Weights of a small GPT-style language model, trained from scratch on English Wikipedia.
Architecture: RMSNorm before each block, local attention windows, value embeddings, hashed n-gram embeddings, an embedding shortcut, capped logits.
Training: a variant of Muon for these matrices, 471M tokens, 7002 steps.
Each number is 500 + 25 x the weight over its row's rms, rounded and kept within 0 to 999. Layers, rows and columns count from 0. Numbers have three digits each. The size before them is the row's rms in percent of the matrix's.

# layer 4 MLP up, 1280x640, rms 0.125, rows 939-1111, columns 320-399
113:529482523507471499547502528489486499530490515558536497511482453493504512476524516481484518449519483459465515490512501463522533484519487470461446486535476485509523535447519458494513502486498481516472538518480481481480513465469532452512536533
096:472499509476523446503537465488531509491499508531507497494463500522538482489505473513490569511519509478443501527540547489518542509528481518522549440477498500527496510497449483512470473492517551496524470524506528493514481516484509533506500480
108:531470508482520511499441494481520503507468497468551493525448505456463526486503528499460513498509500518488512481470490483539481503557472468534519503487507464516489517516494506497497515493478508470475517501426478519482495505477477453527502485
103:495493519513534465553502505448464505497497479537468534507494457471486512468478496447499496470489465457489518511518465464526518507505483490492492524469480517467468485515506508463513513521511481487501483474468488488500512471459546475517515504
090:519474482541485519481483521499526550528499470456514515499497450534494520501504485482489472498513521565473555516477525485471466540481514505530521442500449476475484491498508482465528475520479497528523489491494517500516503498483474455518534459
108:499500482510496523490510495478483471522512504508481489492475452499471492452488472504463520502489528490493514499539525489445544534528468561492490510488478520490484506476494529474522479535497490496516498494482454470490485531525508504503488493
094:495521519549491504526503488478464527497467495496512535501521470470542510527502456488468485508485507523508506504519548486521430477512502492475483522464479512505504494483474494480504524528460493527483502498467513519477424527511467526485522502
100:493527460514471473468522465518501509529525495495497496508493515531462503490536484499530518515485457515492480524483506501430486444510476522449513462478453493480492484533516479546475507496482478491540486510450476450443517479481483484546492479
084:521508547510521514527521496446500529499515476480451511516558523505486513501513520542510476465507516478475520484562493503492523492541481503475467494481483527484518495484504529513468528486532496510494519488484499495491532527514513524509498483
102:529489471481501470525506446475481483483552491536490503482507521526530494509555498501470538486487455526478550481480513508535499511516491506451493466530488482523503489526433433518462519482508489478528487498506511498502502524519533535512541511
066:495471507480477506501490476481516487492542525493438513513526546487516490512527497466534484486523471531545483491516469489528514533466466500507487490506541531496481495503506496519485507497507509489488503503495499489526523495541480511539516492
094:504541492498489512510468470501481497495480544507501508512519501537512512527493482461462514513528469490542441511454472520496500471522529536519546482515506507482530513471492506482474514502522499534515512509520503497478526542479529495547522493
105:477467514503520547511486453480460563517535483515511505460469481499541520499522540513469496505526516474476533454496485496503467514485510510509487542476458468483525510445510459535492464484489512499483464471477467503511511532521522495477472496
101:466490460494494517501513492491513501493476543516512536489526506495537496500500471514494505472544479535470501512510547501557474506494474506547466517496471481507457484510509464508486465522496503483494479486471461531506518512482506529495480440
104:493531507515542504467443523522554475503479489511498516508504506508472483494493473493498493498530517554466518526545449483488518513477451483520479474519492505447543452531495459537463512484517514556518488504493505535458518488439524477509487504
114:474490489523521517540490503489496505501505469517488504502554495445487483474531527442474510504522480478498517497515484428523477481498506502500529493514466479483508513493536488436477484479510485497500496475491469457518520563501481471526482489
094:539512489509503493489478508547449481490467526485470552513457524502510491522483504515516507485499488489529506520474546470469494532468500497478461498506493525503511492493531517510538459465526518553560471492501488529493502500496497448495503513
130:466476493518531491467535448478523497462501525503413533464508511462508505535484510502484502499521521492515492527539513506498477503510465504479536488484534506487464502505537511487516475510472502504517557484478507501519492487502522475522464488
105:453531489487524527531465518503539485495523458470518517458474544479495525520489529488487538476515449535473515473518519467487543448508481511514512535506509513491493488509505489510517497487492511474512469510478485512515514510527530490526527479
096:489487475483506458476522475498487489514520459512464531516509506507501494502493473505511459510516463501478510498483530460504507556521510494436505474468509496512482504460477511479486487475543493501474526495506513519515559474519502509477523504
092:466530486517491490518489523503494477559518503482492494552441513488501509505503514542552470484515447510469532520503475469484552486494508501510500487493493488510485509512507512483518513441519510484504505480500535553485501470457523516495526552
101:503460512489498461483546472487502491497484462524510490507503520490479505461498517472493493524498471508453540484514524520476509497483506498515514525485467534491524521519473482487486516459488502447511532527519504499482521510521490489517528485
106:504498493500500488479510471504531488511519488484512490519499530500472518486528484502508511524496529526518548484463520484461453476491512481508517485527499545497484533500518530531474526499527467490508528507519464512501489519449521505532527458
098:505484468490512491524545447505467470532545506535501473471469490482441489515482527542501459501484521555504517520531511466529538436480500508504491478510480443475505506474543521464471520525524517467514487500480501502508527501519492507509498524
106:517502457517455451482508456474516490481520507479500483460497499493514504487464485480495516484502518521487466509501521476550497518483531505502475462510494471511551439519525521444520526518470482541508461520511508505487482552482533491508504474
093:547529533517485502494512518474508509458455486488536510491524481517484462486531516493540487488495469490454499492520485494513514505448502462570491518479501533460499515497510513516527504494496496500496515512496534530499524487549523524544509493
085:512483500494486511491489445531538524538527493488487484457494484493544480486475513500500441461512482509503471525416540529530506506526451551516489499477490511506512513515496503485510511457475489455473426467520504517492471537513510511473478470
105:523514506544529505494492510514483512534545513483538479479494497515495476497527489462484506493509504517502533523494471510500479482518533503501491480467498489508521516436551498545499463454471471481485517542477514456495513516481517499489518473
097:484480473521477493477516500490525468518532589518542494477490540496523497493553491500483485474483500494530460476453502514481502520487541521497509507491539479503529540518466506570505531502486499498469451484467499485512515549522467510534486482
106:514493490502512503458507472541483506479508476516482527541520522537471516448530538497535537516510473507474472485536483450572515473488538476474490459504485492457508487526474468496514474492520487502495519510499541517469511528515493474496522478
106:496478504465518528512496502532498467495473485482496496529495486509489497543512519542477525498529496496497525505486489501505527519531502488518537513499492515435514550545514506505478506475518480473490469502550492523530539520474498540493476452
102:543477473463536500501509457476504523493515517543504523489514496517465511500494498510517530533469507525480498492489506481488467468488454536515514539501443514484505480498533521479455478512541499534507469518493496515501545531498501539491466517
098:505498499457456510511471479507495501485474497536512487528482514485475497484501468520533491494522469467462484482479445472521496507481513508492494484498554526515546466507495506452519489450515530532500501512468523529522445474518521464491476545
098:492481500460512472503507497488536526463482495492481497527504455478485456461529485495486477530490496516497492488512507515488470489471532506537490494468474482515500503478461531555490527506489499511487505495485482489521508457456506483494542569
116:497490498467531462498475491567492512519487481518465497524525477446503506480503459477502450459547503501531510550506495541485519477548510526498472482502442536502488517535507466521518484515468500546508487497509491494504561505522494489497554488
088:473511506472492511480496497543522509480473488487483518494483530541490542521501540509536477481522553489491544465521463520493493502463493548518476530535486540538438489481483498529507492521503484506502483513496529471525526528489489488505493515
109:498536506521488509495485510489489492482511518486477491474529501495516531505533476432452525483499478523519520484459533483482498508522516494501466519524472466482467496506477504486492467455505544487512477527516484469489464486489496516562507519
099:499506569498531471484463466525505475477429554522453506511496521506511498467496505514510485526535542513543482538487513509465510491475515497532547501507502505498532515507504498559507498526499532508495505479507488476513452503507501507480488491
091:512519502493488501468494520493514426487468519515504476544525517473511497507479512504483522523507480505490525529473479468495497515516491515477461504528541558496509469504536507532503522455463452529512480547527478513527479529483515507525478484
118:510465516495529478514506563525492556474476474576548487501512504472468447461514484473495502506492468548493475494511503500506557476570466492487488537531453458459475515531500521507478497520505472432536497472537477514501511476478530520533479488
093:521488482533497519493519502480521517484477502504485491515488478472510479529517535494496522472490502501470517470518482496512487473498530510489479505463457504532471510487502531483514522455471439488491499550490493515496506521519519514473523509
096:445497523537530470479497526524492466512469552455526509503491474539532516519487473489493555491501550475508506494503509501481452516487490538457513487494510476503512497502475483524509504486508532482437543508497474516499471510494519510521533519
097:542489511499514515495501485512523493516529491532522511543568506510504477480480543512480525522511467544475483512494497516513488490541515525504529471472531485495495477472488451530489535471530521524454574482466479523541438503471484506546466469
105:489503493475482514494501488506493495537550521497518498493499466491487521512513510523457512500492527510488542504455508510474460504528487460459511487469512433489478571490490502464488495513542495479502512527466483508493516520481468504559534495
103:484493483501488484503456484487496471503487480510519470530507519506465441509507497487523468447538481496500481450483449488453521499497482492475427494510493451500474512484517524477510480467512476522499466493505489449516506497499472463483489444
109:472494465525507525507540539482506501529525538520484517530508492452474529503538552462521553525512458528453506522512478535507539507484493494446514542508492520471515507474493521509489502496511491473509527503466487538546520510508461562529497495
117:511499477455460517492491500483497476517470506503522514471465486447509511502498499537526503495479513524529506498483504478495505506463481510476492493483483519522465525552441469480515488495536458477494492469473489546529515476503490533466470530
095:509493509508521498479498491485539519480477503484478514517500519547520519455519537489497522494480513509503535485476472499490501508446502485489499568506493543462515485449480502526485504489516506477464545483478517492508506504506548485502559510
104:462495474469537532501504500506496485502486469502486515519488481463517479480503464483477510501521489467514497475516529506516507487497534486477463483472511521489500490482496467512507466491542489483520513514499477526468519501508486496508528526
115:532477547504511474542518515466503482520494485470489474528459473512516522516483516506492506450534502509482506483506486487501472497543492509507544501536492455529500478545517464469509460502486485495470487455548493506493498525484511527493464425
113:492548485516474452498521533501481496515512514482491516512520512497518524498479511508473479487477497468490539526444499507506531499475483511483493548497498488480521491485469527479476499484508490509497503525506488518498464496483483474539470500
108:481482486523527495514517537503453515544532506497503498497469513536518480513497499578498495491474503516510541523463467511534485526514524538476516525498508478476452465489542511481511488499504485508478494502509460556498544512508518515529488520
069:500499505465487505503466535463479491486512499558502481516485500507552527493490497545453488494532522531458536504519510518554477476498480537524498462497538464524526459526493534467481458464501489480487522480534503494555478499494455526551503440
107:538485544471509467554506482491458526449502457521547505531532470533487500531515525490501476504548520531505472519510476503523514464524531480511470466466489476503496479515465548499512512496488498495527550524519460469515522474491511516494499530
092:514457534471482472529522483539538503444484486523515561452501488542485568519484530484495522523513484524487454486504494531486478457531493560444505501506532462487478530479495550483501519511506552510501496511496457503487500471518503502465515464
106:535529517525501512520471540500490516527503508500553454515480542465487516476482463491510444475486528517510473459538470487496512510496509530486502479466519498500499527506511511510515478537522552498525492517455498486477522548498518520480509530
092:516523565499495438487523532488481534480449500532469518508494487502473465529484447532501441493512501450476520506494529519467527486512454509490506516487490566505493482503502511489525485529505450442465465515521553483475490530492505506494491499
104:493522458528499495559471484467469514448502499576412453512498502531492475514503508493480504529479471536527465493511497449516478477492478534510469486500483481474479501513508523524471538495535511493499534523503466449483544509500498525495500477
097:507484519530541501557514522535493494453487533475536541514458502508518487493487546515524519444482525521503557459495520550494468488528506492461523508463508458455495498475507478506486476515499500529509480504455492500503535497463482477512513502
088:544495499547516498480471515526535507534485503462446483489485501489520500520496527500497479495498531488526454504497511491508471503512503507450556480533483510470519511492492478508498518529490541546511494450525511506528459512460506522481476500
086:510527522503468488490498523456522502499484478531505530513519546480477500501536460516498511490537483508464503547486530507505557467504511530458512467535499506507483499490484506492516476453474493492525496488495507533488479502513525474487462542
103:426483515526474487508517499509496467524493502522504506516502515480507469497486547515483497482464494509511539492504470481558538473505498547467517552500458476517493480449485518466512496490489507460464474499530475495524510491516524496521517487
098:481482499504487467507507512487494464490524524465476503476519509465510461485487456498496525488538500509514536527451550490507464482506511528490528478486466519522502493523488491482465469504467517538510502516520512510530490504512526547528478506
079:486512494492534554496496498495493480509493506508498511482491489471527508484527516494494506501510467522506522574511490520513490516515507478445479448462476508447474453524496543507507490505478533478496510513487541496492492481470465524478493524
099:505475485480435518548502492515508518497546507455536522505483497499521540522468505495539484527503480521515522509501519465512500496500496537511476518511487479494531520527498531526481502533497511504491470477467468493513495507479521508475485509
111:483480508484490517545473462547518505517443465497512456540530510511482516507491505531521501478549527512483466503487494478496501536495530526472487523497511500522556451525526483517500501492473491455498463496480506509533542522517457501481467488
100:488520514546489509511492497482485537519557466486489519514483516481466507523460524516474463520520483530496491507550523505484499480486531482509498515452495435491558519505490455500484543493490480499510542484481508515493468513520500513457494529
094:497472524488527513514479489459501475505489516500508503495530455476511510502507515527507491524470511498516499476487518464507460493540517485534505469487494513496483506496533537488480513477461486506494480512504509544543475475505520506440507516
098:513466476526513537510468508495471533531520506469428540431574483506522538503526471465499537541507540508519433502494525530519487532511472485540489503481515479535481512450450524528515495487461484494503490486451468509476504519531531508517512488
138:509472536506527485517516472510496508514465522498500506480478471511499496470512496516472509494516536506476510483523486461533542523486517533485532503453471506494517503514533496510491509475538568484494461447473504437484500494516467492470489560
094:483484509453444500542513506468516474478530505506511457487548490503507506539527471528515501501527463540487462515517482481504466497504499455493526551492561495482507509551470536514477517512512529498480542575478474477515537486508510507510465520
118:504484500531483510505529497511489495465500518500465542538499515521472496490471524499500517499507458532528498513531507500497496477498454451517504506466498489497517484508457485498555510524518518508495496477515480466505520479529495463508505516
092:551486477469462460492505502504498510474487527476492482495488528508516463487511467508492531471502476460484536491481478465525492495500495447499471482518487527435521514473484486480519496519492479512464570519509474475487564459526516526561455518
092:494504538447515557544502497495538536491484441508478507471489545512486474501537525503470530526511488532521492506525515478528494560551472522536506526513497449533498530525472463517514498545491458499510500517495516504503479522476468489472501467
095:513499483457536492464514498484483511488430518495544482524477482551509506486493503550518463477509461480485504509535521488493483527537471493530537487490482541520499514514487511508481498531498511464472514472500484488521552496494513512461457472
107:455483464507452492460516540533527512522506495493482507482463507493514533510520500543486482484492492502501513508505557496482488504481463504492496507491514465487499509482500520507543514502524473497455491513519525494493509558520487518472498496
104:487530467501478495492494529457489504491529510460501521473480498497492496513482469500509524479525487505507490501548535494502488509467506479494452535539491465484458481502490516461519517480485470478502483480476448486504478510466512498493489465
110:508509518500481496524475445495519482502511497489514507472492506490467504483505517561517496539491514494516535469538532496505505446508548469518512518510476461472464484531488486487492493565500537492515521529513489450543512487504503475510494516
115:493519485513507492471555511506504488478429492514534503490484503486511512481539455500528509527514480490527474493533489497498556486462485472522464513496522483498515460525497497503495528502517465481491496518493520485506467515451469522492554522
108:489456452543485504525475505461489499538479533468474479476483544516532500462487485493501505558502517518447493459498501485523537547500500486491518514457486479494442481465532494468516512533484446481465476510494495550501487472485493515560454511
100:505504480479527493514496494516491502517498527517485487501505498495484442543484500526518500499466508511487468478504519512498531483498466476526490491532472498441535468469540531514469524492548508474507473546536474540521492487512523489522524479
098:468500489504484523547504522558525506482518549483527450505475516507543516488486541512501500479548509512533481461504473511497499517474489501512461523499521468487499459503462488534519491523486426514507457477463538500487487509479515550506490520
100:511525497496449522520494515485477503537517479481463511491464544526522526505484486470515484465484511477488472509499527506490485521455523481490492515493479543508540545439516473524554538517512487506523519512429512500512539483516497489555512431
100:529497506450528504542477458525519514465478526493507515540507484540529459427484526508516503543485462514508464523465502491480494513521529523495535510543535510503498494454508512522514522505515463532548509522464499488484488505470513485506515484
109:481492501546511440473494495511481510491514494566487486480509523492481486482476509491483477511496487498503503548471468482507466486496514500530515497495456451481505506537539517491482535508506480523505460528541463480485506527514504520500497550
097:484500509484468525538508474462503489561480479530527503490490502476476471510513448520490500512506449506537497545525519488508526455505521481499486518476559492523510483465491506541506507514521505492500473512510493519526524503479513503492528495
102:523494529511503534505517470454529530542486473465512484485494519531533471512498510504515528472520525514536485502524475518496499501520496489485486543483440483557480515539460523497483488485514499478493478544496475517481472462513497570503492511
105:477485510536460513491479523506539480484507503502503476506495533523510529521474536520499470494506519529433535521516505511490492521514537483527514528453498525487501491481524538454503504476479486472474462529497549490480518482514491477547491501
098:507513511503483477494538470482545508511479503461514525486500486468516482516504505472509543475496542490528510513490511536513477475476521488488503499473543519508484510511547508542484502519492504479482507487491502513552522517515512485510501505
094:543498497482515518497484507528489521503542535540519548511512518510554482510561476518513488517479513504479497571496503514495523500469500500553508496494483445463554490499454497479514480531486514456503523495519529496510509489510490525507541481
105:529487516514476500511474514477490499481536474438481484494513478536509542505483457511481452490535505508511513462551453544500479531491490526482492507493511475471498517476545491512505509487482488507545503507481478492516545477474519515493510503
101:482475466524532474482484499460569477482541477505507483465521471543516498493483466484487550525481477553523481491527479507484526501528476478547458498512498509557518502481482454443499522501464490528501506488485479496551479485489476462501473514
100:508512487520444500495507497488514480522512488543504510490470503500490516534497497507506512509515504476497495533504487507504492473452514505468476501457457486530512459540520485574473494462447505506524472523427550496505475472516488497491516472
127:537486515518544542502538475489490453571511504503472457517525483505524504498496477498518531489449483505508509484473475505498480505492487540522483529531501507463475508490538497524507505545489497475506517556527554504496481527487559522520447513
097:489505493530470488544528504473516512493482510489467504511507472475492464513535502502510504464484492523489462499481497520501544482470500491507525536429517521496487498503504522468443552499517531524490490521420451560527460461461536502435520510
099:504484519449521506510487517495539465515487499566494489473504505506481545517542458451500521541503517507502489500553490473477476474471506488452511496464542523490475480536511519557445502498493521491520520510465525509507463491542507498516503462
092:487447513443471505562533490495526493495502519502518490468543453533516507511543547520481518486501474527482499491521504508506456528458497510510470470483442481532534537541453525545494466470526512502502483501516487524526516502467493521489531499
108:508512521539476478500500505483519488523466493530491482533454562482519509485486502484509475479500460492474515497491503511460522434447473467498501542442460502517524514536506507485518483474499507474493455516444523468474528517475514497530521500
100:482479483552473517478511484502461543486522504495524493509476503455530503518514465500503504466507509515513503479516522481518515495491510509492474494489497562551497504483517510531489534475515482531487511493493504496469507533470537505476554496
100:497513524490520522510495518529490485479520540541456498473487475497472485480526517508502528549529480500461528500483531484491525507463514561499453499499528505470539501520497499515523521491518524506487485536551491530550457524450538481459491445
106:552489502478534492449455491527475498533510492496549507515485471531522511454494528494483495487545515504524526510539501516533513497511520486518503500498530504489476523513479481494517488467463529484499539479519519505507509524457472495520519417
089:507497534474499508510488546466464497505501494498497512511493466576504536504500534484493467479497470486485497462493504494475480494496491441496490487468496485523501538508490491565476514519515514483478532483483512494489521497505482493500524482
109:516517497541530475532460541496507530515533499485532511516501489493505512511529542510495523485476482529521502493522526509510483501542524466524532517474513496493481517519498532480519525475510464480508461484481466485543493482514475514515505543
087:501514523507446517484516479509484513550486503536478479491497516484465501512511437500449512544525463550483438552513492507507464493506495506533540481536512477450479487485505509465506505523503474477513476458547466564474459472503502485486518501
105:497496454493486522502506510507507466509501536482494499541491471502543501492493494533531518523493486509438554520464528505505452509540525528483514509496506468488498511515479489530506494539452483530485503517519504538492481530491484515516511521
104:491496514522514462526528496539507530503535472501501517521461490498501477492494489539464514470461480498518509541481461494523524502494500494454516479505502472478490482505554489517502504491478489481499511469472494462526468524504498464505488501
093:487509449550504498492492519470551466490530472530469520523523493499521467442501525526498499508512474504512534482504503511509485480474495464523455458508483468530530473492472491520485483522520510552506480528530501490481472482512523491490544497
104:527483497455530523491531467506528478482540472488523509520503450543460526527528472467510515499497491485479492506524553533454483488531490505520533518529537504448461499487493493500451493468507490516518499471515485555496519486508469500453496478
068:545469466488506525520527501477490490497509521538516506484554475499524515537510541506506507466509465502503503513533524502510533534463499470464456514515473461535538524486471489487510496515489513507565535555498491526473529521472476494502579491
108:500490507523551521540486490504462527494507491446515492494495522537498553499538532500512467492524546509495490534513494468512454505488480508484532526507509492505461515461491511499468499514516491464522490510498554522479482499535505479506554499
120:482475517514507489484527480477502513487468529493506500459517554489507476505511509510492505520501498513463466497516504490489505537510522505529529505536507475507494467550534499495515517525490498497462525503501508455508493479486524546529513477
107:451499436519503538514478541495520507502486503498494502518492538499519487500481483521501515513505503528536545494495486419512530500479505523502520520551483480509530522504527468495511512507477467485456499518532510454494503525439493476485496527
105:484549519475489529512494499494528483509485530525515534546502483507491539458442507439550447523465512530507535465521553509484494470507513516498516494464484524480510507471529524501510535486530524506518521503515487576467489496478477505500506485
108:510456486503493479517486543502499513507518553525509473504460480456542466510523463480538507508516504518509515504477501477546527518484499509474514486508518505496552521470568483497511482462469510483489508486527459497522521533513548508491486495
104:511451464511503448486528482515518468490512511471531502487491488526513450445453501513501490502517462533495518506482522513546509504466479484497510493511504504535544516501493531499466508537514482508496520515481506511491520533492452558530497530
101:514518517494484494475538555483469466513517536468506511491545480462502478506553486485436507539509541497490501509546473480514520491536516530554512461498499446507493495460500535444496481492481502512532487461486499445517509495485553494525514505
106:510531521489523467507488521467494462525495521438502539527521490492526497510513504479456510516488511474482494448550506517501495438520452515473530556505515469443496514473496498497478514479497509471494513510488491503528515511502480512528488473
096:536493491493512514532503486495487466521464485510498468496562499505487545518520512544530516514469504503508464460468484492497470479525464484481491495542472472481540461500491461495493455525467492476504485502498520499503526504486481510513543475
105:526493497471504517462500500474547493498521461525514488508519503475489473467525516515535519505498468475510505510536482510507487438500534533538520501532479480483480487463505487506516504481492452488496490553511509486494568532503521468508487526
116:491500505484495495482511523500519496520538510489513531487489507493532502507482490471468502503501507487523469484475499502517552495503470523473486515504506517485509512544513482486481504496472472474454472499502520478498488558514492545499517502
075:528500493488500522550505466554482499471484508507466506496492520488436511482500525499497558540438441471495509488511515508493443495527527506509477468467517493513470519502485495445485478530516554523467537566500491533527497499476449487493513479
094:511517511486502493478504470510535509483459502496536504498490480500474456513506522545434471532492513472496530475507477489576484496503513505511502480489495459497467495476482493516510502498438481523554476508478473511515482484468496470496470453
090:488480514458509534500457505479467468486454511535477525511514504500524530475482521515506498517541471508504548488484496513501518460519491496480508496489492469495494509494521472482455509505456517510539501499465463506500438501490526492520510508
098:553494483480497537531511464493493567535481504483514484548511520496502469449491504474470509497495486529515461464542506470496481495470544490496530496505495475480473530509487515514531517480499486506482498502500467530480520553524530483531497488
107:486466508466469476498489493487532475461518504504521536499486497479537443473508496518523503520475496501487485522507461458502500513481492493478497517474441513528460493510474517517515496493531458486514479524509495521507508510506500511470538524
088:512487496528544541516504526474492498484489518480476509496501509490479505478477495503488482482475513533483474463522467463520466500513471525514520497490511509491489465530477574521519445499544473513520441503517507490543482484494493475502482539
118:518513496494455493495529494515512532510539491494501470483467505521489541501493511504540474479485497495506459533474440519555487513485483502520487538504504477535519476535527485531484509539481481481500525444487511541483508500492459519505530481
093:493501526506539469514536440496512483529544476522470484503513511484450522489483519511485466499521497488508474543511489502518497479474478500544536524512510504496517535450520480500416532486501458522488524514502520461491517493495526500511512474
096:481458501500480512499525523515475505515480523467515498506495513504474544521528503514514526460513479536521531490438507469500494501496498490475530490492490497472524520486513542530527474506493533566585465469474485526517539499509518462482500482
105:483464491490485493515540516577484508526538483531476459489500461459495501483522492498508536508533532512485474534473465513483490491497467502534487535523471515530497478510471516514465470528489521458465472493556551491480469549505495504542498574
106:494504499503538487528537513535510456515469508472490467531485513491511487473509518476469515505523475485502542502500501502477496483524514508464544496505516464459520544472537479509519536508502490519526493522483526495472500539476459512542508513
090:514536474480459456498489519469526516508552483475507478463495484539475513487512507466502516452513513530526510488562497529516472474528488502510485533491498498520459550516448558516496533499502514491474483508491529504466448496497548471446484510
115:494515497447490487523509509491518515478475526465539516511484519499496515535491504492457489509523470524512496497447465498499502502509469514470487518515470499471486493482502532459463535501523517434512510533530473523513506486491536489497503483
104:549521471496540488489478493498538485444465485477495504508494522511481495520500518502475559511456487528493525486518528511501517492510555464496501531504476483472467531490517479475478517478511530505507528490539473530503502488485535511468496487
095:482493503556469487523478519514502525509498482475498486511500487511505510471451521496502518521496560513500476487553522529499511519455462465554502516496515474517511494503477544483495493485521516507472500509510501495479547511503527513469512511
114:518472474493528523502482535544506512482480526476508529486569541495512489519478464486491520537502510517497487533500484542505507548488540495485516487460477458541501461488501532513519543500484477513461482525516511491507465484468573471478562455
103:521510505529465527481483448486472455474489531510523478500503502477446470475501494562487585522478509466468520493518501491509513530506531486493492531509474491486501526473464481509468482484537495486500514531488492508528450503515520521480466547
094:496504480462465477521474504505552523477541483491479508515460485496498525505552498495543517469532492494501497485503509514491499541530509492491483514472462465501487526473507514518444490502497496482492513465520457470494530542487515488532525511
107:470479529458503512512491488462499505482453502540506506502475465523492506493515517502455458494527467549489471485516504487490511472504503476510463529476461461513508481520549514484506505457501510522519462487475518467522504499481511545532473519
099:518457492441497537485494476505509503508498536502487509526518506486485441465487507549470490478470494473475537494492460462475527517453509472455463523503475491503507512474527460482497522505534482518486502538533523501460500537508507492520516500
098:493452453482518519447499504471483456499494472477490486533481473526511535536527533506495511521518508476500536502525497535506493513505507529480494497538510499499497512518478473485539516512526508549478527483501487494477507513523494515449538481
093:507497527511524500478460451496494459518477508491492462521519520528487489498491480504538474459504476477484509499516465482464519527494533523439454516477503466483575486439503509506534476482495471524509521501503525566502465535500456522476561515
085:529463453479502531522490463540482507513509503584520486507531513516512500484526489511485507478492468500504483473441505472485473521499502505517542483463487477528461458466463533572552458475513501509515520501534482518481530502533468505494525497
102:497460443490477501500487509517452485529455514532509474526487502488519516519479537466481476509488546517520506503499471532478486511519516504513474514466492515495533506529491489503513516493496499483551447500491510523498495519536488493514497508
110:524530510452458490504508519464509474481484483467490526503505514473547539461496489491446486474477503509477542507555474498496526507517512502487523513504509482486507540490473468485520477473490488478510500519481476516514474527509506515493516522
113:526492506477497478530548507500516520506493498516498502510514496521486531459500503471515498528503490525501510495476493476501549504481525501523474503492460522461497516490557495476488512476514473499488504504486493504516528473477499474494478477
113:485474508508540521508512537518562510488451517535486489525475507503531517471455495521524473518474495479504498475465483503504508471501482500495495482478517489510507503471499470498501493499503545505502436561505488490501557522515496480434493537
097:508501509513493493553511494509481528501457479505548538543508447470487476499485501484464494466491519506534464516505504485553496528552528520531482502439503480526468454488463485484546505499501471543502477509468505496504460480485525524484489463
093:529525495486468515482517506531501465527501494509476545493520482555494476512510517530488551511491504530481492530510443521498527503499512532494556523475485508496482466535506475477472497511496476522467517506543498485533508501479498552488528542
085:468492506502522500497435497540543523504526460458450491529496495439537481483465475493504522488489484469494464502485537455477490579495516521485512520487521539466493501484455518511543488499521519538462483504512513516482458505480480507511503458
116:478514490494528452528525504529536492495499528481521528459487507539534457491517503553541498510552482515467474506471484516533476466527508469516481500486512497467545481492440508504509492488474497487467481515536486482518517522435458468481516487
100:495480497488534502509518546520514493471498509524510527463482448535526470492474520479522507464464553475449525502484486501500509506457492487487482476492508519536523466474489499508465550500468515513514475562545495513511491535490475479485479507
105:537465525508494505499496470548450492507528517516505556477521483537495494497517491553538531499531483466555514515513527475533491450469523490506509497522492450531484468540498470491524506552479487480497521485494495526534473507482466489474456505
092:478479480514517492500465512467509521518522486480493495485496530485507528512526468496459522510481525533486542519490527549551512533444522499513447490519474486508525525465567512529506485504504498494516519502499495458520504471510471539507511556
087:501481522496490473476490488511494487520508493531504508490513513435522481537498491517528504535523443520545496522543510516494497515501448496501525517496529500504479491512521541508500488460482476490529527519550489550496475472489500528519479531
100:541490498534528511441509492523547439517531520481548542494503479502499520498476492522478502512468528506537538491506545511497521485496498533519584549480462472469473459535509516535456470518483469514512515517514456490477519508510476518496485523
113:570464492508545516479507511526487487444512534482494460520513501509464500469467517493483489488581494534517482527430491476505539472480505519451522529486470511474496479494501490532499513524506548520517456467492523522495483505507550492521491502
113:512533524567513490502492501483495452494499529539484500539461485499437518490477495529495503485535468534487546547485505483507488481539503512504460494525521456541480474567488504502478530493503534490506519519447487488519499553489451501482472504
101:497514498503491518522533498491508484497523521512500511490453496510541471466492498511493494507518491463534512445530470551507488500515511486495473502496515523510488473459515479500505535517484490533545486538486501507477496510524505539486491475
100:485508506509533529468501494520531512477477545514502506472489529495469490466487458496449430535460527482466516490526510511502498496498541525462518519439514486497563505534497537519481500478525560525497487521525493526499552487521478556547484459
108:485522459464486475501468519514560480494548480496505535451479484488480520475500496517572458496558502440506482513495513492537462487522470495511512524524491489484489492522519521528508535460493486496533445507501508518517457516496528505510527483
095:530490538508487494539511501522501475467487535514504484449508506509482482547461514428503504481499496452503516464472498502497517497509505509496543553492494573512541515507511500490471518492474497529536479500471519479493497483466539531482499506
079:512522523454511500517500550511491486465481498537448451503472493499503486488490520512495501506513529483517491483483515516527468543506549476527500456519502496467529501491526542477531476495513465507499466532493455504486529494495493533480469540
114:488523530545513517484519498499500510482476498476512481515465474545494442522464537518508533489465500517493507511508488536470467532496541493528500469510531486538484483475472501483485485517492514496484477502545512491481426508512500493454504497
099:439504527537508531488498482493482549489515531495544529464499514504465503498503500470478549509490476538497492484469514521541498536482513509502505488459516484526565471509449459519531492443488468537484478485529487495474513482490464538488510480
104:513492473519473540515491519528508505522520491442521510520508539505527535547504527489466532510498551478471522465471485500499532542448566509535480576489525475485472441465503467508476500520487503489500537509451472495516535512466511475510491504
115:520472471537484542480469511492461481529470508535514454491497533532500497490508541510502460518501447543525513481509495497485503513492486530498504467473514490458505488539506505489505460496504543553474514515485475483516496495527510510507471497
105:476535480476479479488495490486486494446440528501507498513504488515505487511447471474480514528507502489494525448497537486515479452522525497502525535467511492512510487545506522530539481517526490489496518470469514510494501496467527527514519531
120:447497505539524492531474511503505502500481523513514484491485493490489467479483507523533473456545496494455524502522490512527507551517567511509480502464463489493522507507509503481528462554513528462512499478510471470501509489469519480468479535
116:466499515516453556546536507491514510496508511519472478508483485467489495503518513535485512494535502490534501565520516491460530465490516499489460546503503520517526504526504491508531529477457465543513437523497515503493497459519500484519524508
104:478496490476500454515530482463500515489513486435520500491496497566557494511517507512546501515476490513468456473457478543493497487489531500500479514479533517459483498526480524503532519499497496484473521507518522479513497475469526489474493503
113:499520480546470493496530509468510470570438525458463528512504538499478481480489425512490536493478492457452526491518533489495513456524523514493484490506432505506465510493525489474509529479489511512500545509510512529505510501522525561555488469
056:514447492455513516504476515511491473551524490475507464474530568510498502450533505542516503537523501467536513491539547513547457506543505521510510549527517484484518506478480500516551501423537489507498512567521539524511480492503504483495504487